Each number is 128 + 24 x the weight over its row's rms, rounded and kept within 0 to 255. Layers, rows and columns count from 0. Numbers have three digits each. The size before them is the row's rms in percent of the matrix's.

# up: layer 5 MLP up, 768x192, rms 0.206, rows 212-243, columns 0-95
# down: layer 5 MLP down (transposed), 768x192, rms 0.208, rows 212-243, columns 0-95
up212 097:096105091102084081175159139079129155094126080134113125136136148114132123110089102177097118122162149152114122120114149096159145168115163125168100126117144135136155128112123115112152130099128140116074125164110128158108142106144122110128116105147134152133147090145132108140115106101114101109
down212 094:169148126093129161120131110165166122120130129119127094160111125128076102080141089114150139173115133139127136098135167113129093104108095097150147115114105167168145094125099103140151130085138154144139124143068131147104137128106160166128113130133116103085150160102081140148150094132110136154
up213 097:138119115104113161121161211116106118115148176173132160139142096145138123149150096120145127135117131155144141110105140100154128126157143121125145139132096146151150163177108124066121157130182116135115121160109124116090111149107115119128137138130080092099088136101137145149108131122095110154
down213 102:123102153119145163144118118108109104146108126135130123092144082104143130119159129205113110128106118129115154123097109136106121140150129137153090147159132128131143145126065173178152130118133153127097102094137155143134161129114101097116128114091143102132085103117123125128153127154112147143
up214 097:178120085123167139171118088155125156094142102115115085129114157148163116139121131123153144123127150129061111151168120098158162154122127101146123076144110099158117127158135106133132146137104114095112118128142118076156141109141096142132125104141131197132090082116137113105111118106115132128
down214 098:128148160097142164156138123143126087135161132136206154106103157090096148158102147124135144113166150114140119121107075131134107105144131128172112110107125120156104112125117102114155191108103137110151096156109187120099128158137147117137143143142156130124128120153174139091120126120135142179
up215 101:149119128150151157094142057132128163130143117116151153115140100107142122144099124095115150132167168152114104103077097101107163135108126177116086120108149051109131071115139116154097113176124104125144167122124121160146146127125113122167101126154192135157126163076118132140120142090166134118
down215 099:121119169140178150134131143124104130100124168125145111126152113115119151153110120198125121146132113114168170097102149164102106107133124134117158138104104156107089135169147110130101170153129114151135062130154122130096137121106129136121172082127158141095147147134091100185147105127113118125
up216 100:106101143129110158111096167129088154152121135086144131092108138121099086130105119105139092096155107134123094124119179124159116137109135123128119111122133144095119131150135141155139115122122110117116081147157109127119091140167107149165086118169112139187142127104120135133140126137167124105
down216 108:151120145145148092164155082137106134145094106120118133113094151119073124142155193148149114149084095131117141167181122085124143109093146139154177133153132095142180163091098113145132130128117157106138098109095164132115122144091119091109119145094137093155134150163115129120145119174117093172
up217 095:110102153105150116169100100082154117094091094082097139131115172117138074139092141151152125115102140100181137150141114100139117146123142174116143152113134108166148109135124091116149126120118120089150177154123126106134161134129097167132102115112125179104165116186130134139107164113114113114
down217 090:124120124119117084123089127133142146099130086148135117100144110156116112125152103096150149123112089122145122105114094121100054107075070138143091116143105114128155141130117145124111148107137111181144153094121101141136154145141126167134168105140153131143127145121139105148142144130166096116
up218 095:131108141147123170172133151108113098111145104126083149135168125101092119150105123095134118126136162079134176130129177103133174143125124115138117132134131106100138095098119109111148133146138111157148148183097139061147157100107150121115186095080120107112134146127135130111137141130114145130
down218 093:154108136141121097156106124135161055107120099125124106080147135149131100132124100131127156098150110118126117178117097110138134129124095140144115097119123147112124135125082135117136176152150155126149112179121148147127161147137117111170115118127154141132126105115146114112162162130158164158
up219 095:121150163153107119130173141108134151095126150143131147161104115122125129151146113148142139144089168113132144131104077096142172113164110134166125142104117092109134091123114137134137133128144125139165111147114137132108143124154125082097126169139120168138149137099072126132123123165155112160
down219 095:143123153118091077135127145136134171128125109118145116155145145098105138115174085153134116155130090120143113073110146101125102131128154107116154139153108066149121109080148157146124133109120153131146110100168102157100097131132147134186140155123116138090106103119131137152117134118165141101
up220 102:114096139101115116093134070112139108122119124154116143087182134131113116180123149132133111152120133124160103131098107109104117128100115149138156124075132144127149125117115118121110136168161156124110108164123128113144107142113155132148127120099149091148126121173097114131162120129138149104
down220 103:105175117127156110148123074121098140090123090142146135167140119151112118121126118139164136094129127132113132136111152190123151159106137134131094081115115151127154072078107143136084130140107126140106112116112151175138139064111130128135147114120128100111170100099105104113135099134095141128
up221 097:169078145145143129142103141125087118148144113133090137150163099168117145190129123120092106126134118115170105112151124089107131133140140121081187134128148131143126123133118115147160117154121133067138130162092125124087148155125103124164139134109101119182149108102120195116136087115110138092
down221 096:131203146166107123121133060139115120119183148181149081171110145099118087136168108136159163139089143126088121141138172161106105152157087131142083121160146152109154118145132132135130115142119109159131100125106143153152130142115126150156152157118163111148125157116091082121149171107157127156
up222 100:132182128134150165112077107118187136150114098143142158115123109097111156102116124151100116170108159168096156158120135112095145125127137123125145147125158134116109067141114118156145184085118082130153130131098116127126138136143093134137107076157143122167121123118133133118165107158116140126
down222 102:175173136133174139088155172159079170143184151113157117135104168145104151119112124138148142094109123142122113127112139104109128163144161117132111120109099176098102138140124101126109097069144074098150123099137126109124131164092116149121164107119091121107115137123107107140104158112139132106
up223 095:132186128125126120068148142159161143162125152094164135096116072103106143091114101117161176140138181120147106127140113171133121119150099176113159160126140164145134130101099139138139171101106127065128136133122118165153140162118160131101113131146127083140088101143122112148153100146108089118
down223 101:082148137138161110085133104095117138100124136103072159131124119147131131147131127120094104112114154108155109136092144138114079119127097134122154126088182123129170135111114142161134133143131115163144111126104118141140122106137159139121130127155128134161160100139192121148150081110100115102
up224 098:144129130083177144130186116151120137098128123157094143170165091136135097129115098130105123109102129135148158185155119126111131135097104130147094154151160136149141101097102189151125138142128137132138143141126145134094159125113113137135133167124082124128111119165164107123144129153137119171
down224 099:105128148146155158144149125093160129105116106107154139127109135153131166146098095149110179102133118153107123139082138138128132098082130085145133152109151143143084117107149162168163161133155136104084112125119145147094140177159135125146153132101129117124094133151122089125159138134137088145
up225 106:106106094100095096121107116162131111122102139151113165102137128121119125141147174110099145102120144105170114189110102142140111099111100128092162170197089118143036131113113128128135120117130115138156164143172138145160107126106118138158099142126138115157151103189126100113142158146117121085
down225 106:120128144094153136107072124152119122116176148113124136102121134109116094118182156159139149167111127147155146141137101099127111104166116093105146121153097112126115115090173107101087117113140190123138141130129129120149112146093129104134058141106150093122106147103128173124126158130130125163
up226 103:102099120109117172112147139132134153127139107127134141122157094132159183125169134119113120128079132124126105126105142123124159147122113134125131171116157116103141215139124106148145158128128139132147065139098140118116136120172127133126132168081137132099139109106085118126103086145109125135
down226 093:147137140118116094163149131129151125151089130156131116139165151117101143103091057175112103145148117102140114089116137066117122139113098128159118097094133099131099117165148133115151096098153147125165148145109092089118120136104148116116110105147092138165117132141160146147130106089151146164
up227 094:172126116136080144137126116158132098148144146148145087142124099164102112136113085098135117150114154108162142168106141126139122137156165116112103112108124131152179139158088109112141122117165095165074119122138133095137111149125146131178118118169147109134098144155134122154136122097169180103
down227 098:142125106123112107131103113095109122121142114163113134103149118129137113101120107107141081129115174136132079123140139131106167100107167124147140167096132135119114136115081122121128110156124147143148142125131123137122154144141137155151150142128144107128106152171126107128115120121138145169
up228 097:155162142121158119108129098129125154110141137134091167073116128119088136136106148102105096074148174142144165141153113158114160132174095148133160144142143176144136118087151117132162143171150138127155091115096126144118123107086115089125119105168119134123104139105159085128127161166098088120
down228 101:106124072089115127180105137159111088118122094113150084124174100140154117141108138118136166140137121151063115126130168125107124098117168169136127119179150138104148105162079132152122113114143127100122151128140150124088125150170147136132135170107158128130151096124146160107081120138159164179
up229 099:082140142084195127141155104128114111105107135093146113119125113123143117142115110140132120112099113143126130116158130087153140105136167119145123113109111183146123129108159134101111131093137118113117115159136112152125117130120125123156124082106193104080129106169140082180124092122127169085
down229 100:138119094131125137137146153104122146074173131123156139122075158170133105113157127132109105121147118129149130129101094148139125128097160172146123121182102070155143158164102139117135123131068165121134091122154156127102110163110142141138142122135133123082121146123121097128147144122091106117
up230 104:088115138159129108153154150128148152095134118158144110152149124102153166158112150113131132118119113135111162101138153099157159143142137121145134103092120195124109104148116129131082101145145128102131130153141143135125184103131135114117135129124117140112133226155157126142123127141123113145
down230 113:124143135133109105144162142100139130154121118126145182124127132123097151121090137137133128109135115130139116119134116068136145106159112107138141146149153099163141131114088155150127123102120114107128120174127117149111159143176103120164104157143146134117087123091153129170091124118125103107
up231 103:079111067129195094165130103154126094136205132196103139149134139107098161129135099126134122142113146147165150164139130149128144129139156148114097155116123172127123114092159149116117115150126168134112115120109148136133141120119122114153124132149109107101162107149127128126138165116118118152
down231 099:172122145139132182131117160105123133140118099106117126092133133128099143093152184163160142099115089112093102119156114127096161143093077129133182144084167157129184138148112120130115103127133142110136115122150099108115114126134125150131148149174154119131137118127113115172107144123114140126
up232 103:105091083155096137134155123135126102149122153127158114153157111152158143149101136099155132130136119110108126166145131155095100132145134145128124123118116159110151133181086142142124113106115148106119147113132171126137111180112116120162108134110148123100132111096145077113121153128070157117
down232 102:074181144138112114101074131113149127153116127130151123130141121129147101180165121143078136161109091125148099175145163135101120096147128108099122051168155093151100100117158126130147123111152146111154125147156155151132114169110142136092139144120104145147146103075147099122124114138120116141
up233 095:161126103162130182129110168095077121126127147091142128105101106190119133129140126148114177151111124138125156098119108150130149097136159140132167157094113151100128129125126098104087124137133120133098171140102154172145145106131122131142107096135136093120184143132129094152122084113090133149
down233 097:157138119121117118174160139127153114135124130124118112176170103126128138149098162121157113120133115109062129141080144124133105160143138185144119091165137113117130117101114128128150134116135157102109143135119123126131171088070117092118149155122111146130069132146115145122137127154117118137
up234 104:112120178138152136159161113132111139103103176134139155098123108141150119136128124091114123117137096135144136146134119140144106105098165115162162141123112133163136139130114069111139122146082112100150110134173104129174148141168098134127124157116121159133084130110128104108149163151106147097
down234 092:152148146101111117157113129096123117123084154141130145123137095148111139130174072145124108102140127158117134117133136157181133096098167125110127143119186107133107146146156125101122104164118150123126120127136107158169150083175128128126130110118162141123076091118132132118116092085109081136
up235 109:133136131110165133158119101119147134150105125154120149127099104182128095096125166109138119140142167131135114133173087118146109133136106110130111106164137162092132150153086157126133117154087111181139138131127099192150143144157115151126172132118124175168116109123165115128135117092111149126
down235 101:112161139141126089144118150078115126127152121165136109167136150152099147116108177079141133131161145120155126132098120152191135112132104147147132103126137096144167151141165130136137167109105101170114171093087109140114123141112147123147136122103176100114123156134128178152154124090133179125
up236 102:151072100114124126127182107131141126111111118140122134144097113138160124119143140131111175131115098133162167130153108110182152121142135108123127135132140092120090159105184111126131113106131128095139138108097144122144195145155131109163101137114091128109130114152120207140107148145106107130
down236 104:134128127127124141188108126190139161111107112169190146131179119120091085099106104169133148146102167137154165082112129111153150161138127126092122156122139138117166124099132126136152121090121134120100193113126123109118112115113140080172157105119110120102141151124102094121099161110120168125
up237 107:159136139119165128140135136108131105116074144137116145119138156108159128144150075096103137048099130140093139133170144122133136133147101129088116140119137099098116143156131143099095107089107131141085134151114154100109162145119149130147076140134164113098167136078117141119147101158170118137
down237 102:133100094142192129110092139150104121144147089150165157163074104166101173146162114137162093145159167082162162132186129121139149157155077155120108120114083159145141102133106143104119139110145128131131095140157124131124100106096140107144124108134108143109153121130129101136120124127140156146
up238 105:134116127138117112126162112098194118172113144142086111099143156148116129098101174147079126116143110095120102091141111125124120174129117121113135150137147122102102059111114183117144140102121057135119089067124159112097142129149137129108133110125088142143161143137124144109108148095205129113
down238 099:142164122105145146127151132143125096094156115125137127137135141175066102149110136133200104160146120123090109132119157103105196109124113159127121159148130160121132126109128118132103135089136166143135196124125086143105129123154109120111126120111133126089116101157138132166095111156076122141
up239 099:166143169118144173129129151139100158099129109105112167156098146127145114101128144141159145124104155144125172145099132135107129157113112130140096151161111099126085076102137139105132149136107137109174125157140128157096113176133127138145108108123138115137103068116115123152146116172150101138
down239 091:148136123168168166110117126122136158130153141116137156149099121102170116154136115126102114151172126114091124121125051142125146157113146137143145097124119144134162101151073110178138116156105112144136124131101140149145152120171121034090089102133134133112108147141135143120123064127110169162
up240 089:128096178106121138136139126165122126132128177100101152113117177124142099112114124167148137130171134153137081138138140099144143097131104144085117126172097119118101098084126108139135125176114120101100139145141114119181168095099158151148139144124106168112126146103152079101128152158102111146
down240 094:094097101100133129129149117114120145102142102142146116123150110128144110126141161126184130137153132159137151130128101114109106096123146099125112114128128093166145152124146184125136088063093157138125145137103162142136112103127101140149104122155082123141144091133122131136145149111111093142
up241 096:132118098160080099085120142141146116103149104125142116124108127127132091130113116147160138175133078127134108159133122106133123139141124097119167110087120130142104122146145164132107132166130148136110149116138125150092179140157135122070163136144142149094138101133103154090140112114158090080
down241 104:082127132096121118117179151144120146118129079136081125086109115146115181140142119148132066140104109095122098083142124096095091133141149150143103149090102104119112200109152111108097121116116138142150127115111118144135118107122129103105086117107132127076136150105094141102142142065136102141
up242 100:120183110125148141152112140175163119160137109076153102092091129118140137141124175099137151102142115147117113141088145161156121098123152118118122114138117119121078113113124103122153121117089089112121137144125110129139132175158133113133117103121136126147115118150141126097123154133114179102
down242 094:103125090107165131119108175125177118145151109147144177095156135138152093158141138102126101108155127146178144141120127159126128159137103126105122108108170124099142118168133130130108154123211083122118104078155141140121131114122152119122151139129072128121113138134137178132114113182126170118
up243 099:128095109100111109100110133142146181108109149105107068154120140151119108142133166112109113139075106155108121126126139102136114155115156147132167164077155121130115167105151146138183137160111087142141153130135090118130115163156127125117144110166119121134118154111121100110164137145128118110
down243 102:176144136137127152150134163148110105175127091132127147115115164126095124110127135143165091153132142138130142130164133106150114095099164110135152129092140138105127117117150142150137095150127099168114088145165098089149119138098150146172150140147122137124104150144179087147160120131129128145